Weights of a small GPT-style language model, trained from scratch on English Wikipedia: 128M tokens.
Each number is 128 + 32 x the weight over its row's rms, rounded and kept within 0 to 255. Layers, rows and columns count from 0. Numbers have three digits each. The size before them is the row's rms in percent of the matrix's.

# down: layer 5 MLP down (transposed), 192x64, rms 0.0841, rows 2-32, columns 0-63
# gate: layer 5 MLP gate, 192x64, rms 0.0841, rows 3-33, columns 0-63
# up: layer 5 MLP up, 192x64, rms 0.0828, rows 3-33, columns 0-63
down2 094:118141125129156135113148139134193119091130141095134081098149110100083138125126107141119160169124157154120159138103211196104141143156191109177127136136137119152128189068168205123189157183129141
gate3 101:047116144099140104154171161116161142143162200167183135105122139123137188120173144122099143178090164158164078168155150157135064128122112139072190096126138159145101169157119111105123123138153117
up3 100:157160074083135098128079187116133135149133130143118128211055141118125077114121131159112134068103145099121159165126128118145128154112134151148096130125058137181099045092126081153169147116157151
down3 114:137189071176125107133129133099165120117144135125102089155110159101111125117117159112091146137083160140121102067150105062195181120123187120105116125115190152159075103174181153172172142147122104
gate4 097:138048079114121152211087137124106147089149115094140163156114132130107159146140108102071134143182153139068099156160134129147179166088133164134147142135183087123098172091121166115121133133119054
up4 092:147122149175144125142178115196097134107105082164109141136125161105152147117181103122127128156107101130162110174123111165108086090095158079198101141168132127179130138066117199054115132167157128
down4 087:089079146147156104127156151136104098110108149116091149126106094180146139117101112172162114098154078132115140079065150158076161139125090108091135065112205155108137107130112085135110106132200198
gate5 106:089122133093154142096156213154126133117164183175145167204032139117107144128163078147124104121086143141090118163108149152135143142172063117111083126126146162159155104145129134108115110148158089
up5 102:111177132071140120103091114146099128169139190139180132148131070149094154199098126134129144097133134158144101104198098152190149165125136154178143131095083139146079091109081068108121125127094162
down5 098:140176139157149171107137153095103100139143159147174152105151092109058169129133144124118084081144184209107092139149120105178181092146158127153133108085116161200113103115122139162141066142093144
gate6 089:096151132099198110098163107151117099085096147182159114107127153124152167085088086138067115178115131109128132132150159113123197075160051145111145144119116135152132155166120204091101107138175123
up6 093:137140169161131125127143107123112098120118106113150114121129139145153139135153107196179153142157113067103152140140089158127167149105120177122054093094224165095193085041129120147138135143158123
down6 099:099152139116088197109105106151121126173094082115094098114080134132174117106141144136124164109093084084152104135194100172154112136157142105171145095158182038088106131084164120152165095125126098
gate7 085:135086127083136149126120105107080192149159170110180149165150122110103123097152062158139119179127134104134107108056188099118192074114106137192159109170102078116089110105152156114109132139138159
up7 086:162139160136139135120173140132129099096109090123096128115113123141149118181109143085160113133088117041103057117163072176150100159102118106128087128070101100116120138090081066120119098081141055
down7 096:124126135141154167127116162110074118098159129109138121193113134122073175243185159159112130107103148090124150105151102148133084160122133123120168073151111183143188143109101181141104139169137124
gate8 104:111151120158162159115108081120189147187189166180124156151149149117062173136151172132098151130114180151166093113133142158082188149162160151073191169125155129095149099121151108126119136138118095
up8 097:151110180098121139179127179117099116103084144106127163122095154087111102079125114151145126177182172162195110059125124128149142068129133136085141130164144118158095082098074190080128144140168124
down8 101:146120171117110062164137117145133109158165149120125081082076105165074129058130152121171162163123134114117078089132130160116175138118171115156204148097143047133127093110082143117079149136120115
gate9 092:104150153164140140191101099127086114078074142172150156168138169153162145194105151149156078038128106148122167142137155096103132136081099077137129159117107123133159166135181118173148145166115163
up9 109:097141139201162156097109109155102128125119149110181107104171116142114136100099172066186090153136112126093110095120179163116170170095128132189155149088140071042149141131113127128099167121107163
down9 111:090078155130082136081105144107144130199175115121083150094099121162076142077154122076122138163185105100096088096158189076132123121142137145104125083144107094136130099142134134138077151121207112
gate10 125:140102148166132163078160108102130198046149146131150143174148158111111163092098068115100127120088175192079161115187159141122125114111081136098143125125071111156143178123162121089102126152140155
up10 101:127077159122144119106131121125112159122144096123188148169179150043089103070093108144107126157109160128130163111110176144091057135097107154138135163171105085163112120091076151077098178128093149
down10 100:089118149089151099134133126124073151184111074082198148135138071088112142037133113116183141162088115117146106116126158149090059140149068149151130135126123095137141084173142101118126107139144171
gate11 087:115152144114077133175145139092072148149206180144169142096152178137134094106116156132083116140074086107112181155136160126136100064170150146077099085169111132099094128131171173130132178141125145
up11 091:171129164153142158165172127108111116093116101063109104121135127132189117172139189127155097194118178071115184105127193080134158098141148132138119173085125155102106089130108176147125139071158129
down11 095:157125152182073110087121149108171123142128100148095138071104130121164135180141096130132148162189164114077179100113130149136168181129126183116105109161143106119104136185074099080087158094064117
gate12 134:077186126092127156154138157129109121189165128118117167087127130182134170167189123150071156142089178135124065142175122134122155087132172155112176190160079111161160149106157110164127102132135143
up12 117:100103148097162151149119113138139050125096122167099127133119164107140144136160102087123171138155150163092132117139161124124108053094178172116136132130122144235194145078154087110125141191110132
down12 122:061151138081102107083121083112077150152159133118141133154182055117112104124109134152125129142096155237142150128173145133111172182175092118112166136153088125120148148095141121118108120180168120
gate13 101:113111156183111128106154181137084113104182178103142195123132158130163107173109108147097147131187168108201164209118118127196087097128137106115107123100115115132131170113115093110177155138104110
up13 101:137119132189120131100120179167131113165156128117099126144125148127186070143091104136086134193148128100133123113099056128110172111084184133134057115090189116122065173123120079136133159109083132
down13 101:097046119101156125138057141078148156140174057141162123143142094138107055109170097147187146170094103142109158104146121117182152160118128172124147142149143168126094151166152124134087151113135174
gate14 100:148108127155140117122107161135161132083170164181119133121163086091121144149075111113062189114136118119085167188121097146152115152202120165106168140166083173092156150081150164144106089150176144
up14 102:118152136157137112058145137130125152125162087101130054114167056111085147165104148114077115097126105142138141138172123138121176144164142119099134100173143171085185164080121142087092138153198078
down14 104:135106123057130161113083091087081098158131127158098141131171138127137079155106103072116120115102088112179146095120195139067106136172132152126096121108146148196106153111093146152145088127204169
gate15 105:121130137137126156152181119100080105150101130113154245169110122095142106177138101131121174113111117121149184165095092097171099053100120149092121135141073141163123156084123122085121119115172157
up15 115:159068163152201086180163142116137126159134176098136074177138176140125136069145150156099115171121115102164181074122212166153133091130133141113178148142135127109120131174134122144126137166098105
down15 113:118125118174115133184111121082080113186087081135173187085138161103130117128121187170094131134129155152148135124130128095154133075108110198064083091117105109135082156151138091108138122114090065
gate16 093:157079107153148129163133185120149171112141156106193077127123117089184149185155114136154051137084114141100072119115109133097108123128147143151113097173135117170113167143187166087095133105066153
up16 096:088192115167104130119085142093167145140166176155129106135100165137133136096131109146196128123170102113120079105147142188138129115096202142111106092176074102150089145161132094134119080089056137
down16 093:139123128137098148117150108122148109142098142157120108104195064114107101104148133148083206121166113124090115152070146156156071124143115150128082106160090097090090111153097188194139063142073125
gate17 103:106123138159075176118124136045182136122135128147163123154122095179131123183132140164076137174145140145148152157181134106115094165184116174147189097142107119132101078147102191136093081150095115
up17 103:107160100128173129131081139169047125129152098137097166158094167094121180140091163125107093158146077165166084101111191166149138083118118064112082172131118102152099179103119126153115166149148136
down17 107:147160146133106174104034146115120092144115113144176131184170088103110138130150113124099139147165089139185143132150154161099102131114125061162146162176101131090093148105097147159090132186121206
gate18 083:146129139156127153142167096122116109065106134123118136250120099150088068128100113106116103153171149145084139146150127087169208117101134140110171106136069123152094153083091115119117103102161145
up18 091:096127151131127116160078134179145124104124089136101138113062084108118142152185144210161178101141128162157119063097082125061046158179167100148091142132151093125143130116135110127125149121121109
down18 091:146143093143072156160156105136153130054140161096134164125124145134138121098148124191121152069122204093116104085129115140116113160163197133140190112122190166101125111112192146154115144086138172
gate19 092:113101151169123142164103135110097104169071140158087105111081133127114137119118162163158100100153117147075144087075118154076212131089184145106073165147168161129146103114195123109086151161145102
up19 102:129147189121046143128067147099121101118122088123160084135088178146088142103122137112130130148132125174146172127138159084099222133111156118108111153101145070167164146096170179152096156094148140
down19 099:128080078179098148140109092128080190110078144083080117121097171112125145136100135193181122194137151113086105130119153129124084127182132160132121168192115133095079071131141131082121138146114114
gate20 103:076131176131115134116125154079136096133135182089136139172156162120067147188133093087163138159133121133086143083170113123214145126107105151117104089097172145111111141121116127175137219167150113
up20 102:124111148134167133079138103088076116158137121089089136093154076089162064114110137174110134139170160111132149088158164157106100113080102139116137091226087140144145117159108119105164158163069168
down20 105:123095106153095102119159080087148074115189085130160103235135163140148106115177197144174139138160100164142158086123095137162145121094101147141144142128128162110107124158170135162151155179144105
gate21 096:098082121107122137128149152141051128139167057106144164182144126096152083102095090140145146131086131151108152166106116139165162086140148057084126084173121080099124135164138190078097151130148094
up21 099:176141102085097084085128205127152136156128098120070115132143128115135155089093212144171132111103114158095170132126200130172132136171101070112126085131141133120184116181111108151125177135107147
down21 095:118172070076155092118124179121127133108143127091150145074122157136152148099065167149123090178140122087147158162126162134108076131204105153132097171140136093114148103150085129143131102193057098
gate22 096:100127108129141121081099151110172135135147133138105091162154070131121184151156185105086150121121066147158187161116168129161159157124133140132122112223156112100180181126165137112062165124087123
up22 091:119167116121129113124131138094115118120101172103083073124094100125162098090159116174165120092121096114118170176109104139158116073131117138042064186111167127155128173141102071112153172070170132
down22 105:133087158139132098187121114154158101114117180117173077036076134140159135104150145149116078167132197137093166125124102109115149081154148097121104102162187092095071108111136127125152161172140145
gate23 094:152108110099129132191142116125089082100129075122040162093098106144164109107112137112138088075143171147141135164108121102101110076132154061121097100185124162100117106146097105195093113083119091
up23 095:093091122145162142155070074142133089128139138163099187160129157114098120165092100106045129091131158079096161132140138083112136085126071168121132166132115074136133120127142086131045091120140168
down23 102:119112112130092133104144152135235167157158181110137068136065129112192125130134081116122116152175096152098077142069121155115121134101145083173162125136107088144144173112097125102146174137162104
gate24 079:066102099090167074095097119109123129181111095168092076126178138135170171100074133111112093083167155130103109094098158179170174101162148140098087109180137118104150137113105152094096085136152135
up24 084:187139145102126154101168080185124110120086157160225107055125104132121121137151107120124172168178037124161139150145122115109080100099123146153121136142096102110154118132128073093148140133139090
down24 088:172176119173135173127140124166102082127162115099117164178108116149088150211147193128158115086113139134109116097114143165105124122080145111127196064160154157182127164100186131112090129121142149
gate25 091:132172154126190150154121130097083086067200116140151089172159172089204102103134129071078138114163150087089117139102134109094093119124128119077130135126087118080114180119108125117132164149134170
up25 096:145116178150175125175093111138078153093088175114133110137107119127153150160158104146155140138173147085152111115154135075141117114145163120077122133133057196085178182050091099153135144087112114
down25 098:096150140157201126147114142147089129109144140134159128158115121177093112081180134091168117105126128061123118119086106097147205085099153221108113167123090093094111149100084112080138149151142147
gate26 101:120046089124124166124152058160140178088107099158143131192132145095142148135115163173098107102144128116104137104148124053107054126173084113091133154117131159114161186119139070122127164136107125
up26 106:149090147086118097162142144081103148108137120131124108119148147105131170140145146117075087148095133120175099160202190103167164191151049125129139151124191072132145140179128110117133169098085091
down26 113:136071147132163144106076091177137140147135179157133129168125132126136159137162131134032080189085129166134166112141148095104095125157113088073090144126161150137080171155152064136143160087119128
gate27 094:176134157097112075094084094095083122166144128151087179139156143149153151100143175111122115129097143155092135131161188171141176104142149152106137100087110093069159143105094066059111173120163155
up27 096:093140089132139081117090105099115115138180177152139136177200177128116145120188114175118090151191117134094121141181130137087080167138158158144165131110111134181120138134115122131204189137120168
down27 098:120091164178146158139162164122116101142096105162113129045170138120139079125146112084119089086125129128088170130149129108167136114123121092078135067111123110079113053062081117165107144120161073
gate28 113:155153124163149110086149069166109116125099091147127121147172084150094125118094117081112094189129132156144146153115153126125155127135097089158146120122183132039122155149093107204141105065162062
up28 113:134105165142172142112142133124164137123127139051141135156197092178118116110140132174161081130174149129163129121115115099157074109150072210147060105127156137121067108158133149141118116185168158
down28 104:111145073143140115105102097168155140155065114156127130121108147129100124178096098107151131127114091201128118141157147113128102155221180073129158138154081167079175116139128106166153160088143063
gate29 089:105052125157130124147129148150156131087190099180076129165076146120151103082186151158102148080179093147173127155145115141086082138088095142110106109147139089147159108110156094171176121126075137
up29 102:085111106122187109160108094120102140127140104083143136116182161115103072141055151077153156196116115111110167067141101134102169159114135135155156075087164119057076083149149106137148123115132140
down29 105:189180160122159126117149041084110110139146128128183175151102075113085110149133119118132134175109171185163139146101156149128167144141141108124174133110123168081099122119087064071099139099165144
gate30 081:188127143132135161161183136174135143126145077105105169153146108172160096146117119067086110152134079136115149178094108095130183087171083117130151128175118178090104157103141126073105156161174178
up30 092:152098140155155154125163165165099122193092125186107100146114197179161162099098148124135122100148096178184189113117100121066139104075149127098109160098139134103126111130153113129178120063087107
down30 087:115142132125147129115140124125162125134139153142081133111142098081133119052147162187089140044142141178193170127128156114141132135102142067076163134118131111056138114140136065106154162078079094
gate31 099:174151123101152095127151106116116109055149088147107135071131174110125142132116120117087134142117166123164101097169154141095115144114145095134218083083171113093083100158113125142127161054205110
up31 091:118087093162088192163156067113148128074125125157106087147086088120125126136086131119216146086170154135109071127123089091063152152134107151130136063139137139123131146102148161145067114121106100
down31 098:119132155066123121095102173148089089138085102135193178128128109077080101095176137159113129195092151122165169134180128115171112118043126103170127123154098095095152105153114116147127146144150174
gate32 104:104104076120183104136100150160152141116087068146130134123179152086134122147113251149159128165099127081154175084146126129074137109146201123162126117149128137178119148133152085102134108124134126
up32 099:132083123128086100125167189098159102107145136125145190132161160141136146126173084089125176155134100117223176179138129130159098173179081181092118135150163116109140152149165094126126134174140095
down32 090:112142085175146109133047150108107137134181161133134091147146091074137081110102211148091100166129132068148127077111123113113117111116134176111159143059114113169143120151086091117097113074111158
gate33 093:159131172129194140094133129085168160136177186125166150156134110033157137152172123133076189175181138071121153093086126099120130091119099144118110126109100106144163101109105116133160117153164102
up33 105:110152137101132141154121124138118139135130102099159177174156151117207141074087152150157178101129098101079160083114115084086127088059122144121137124147154143105199127127136152185180094074170154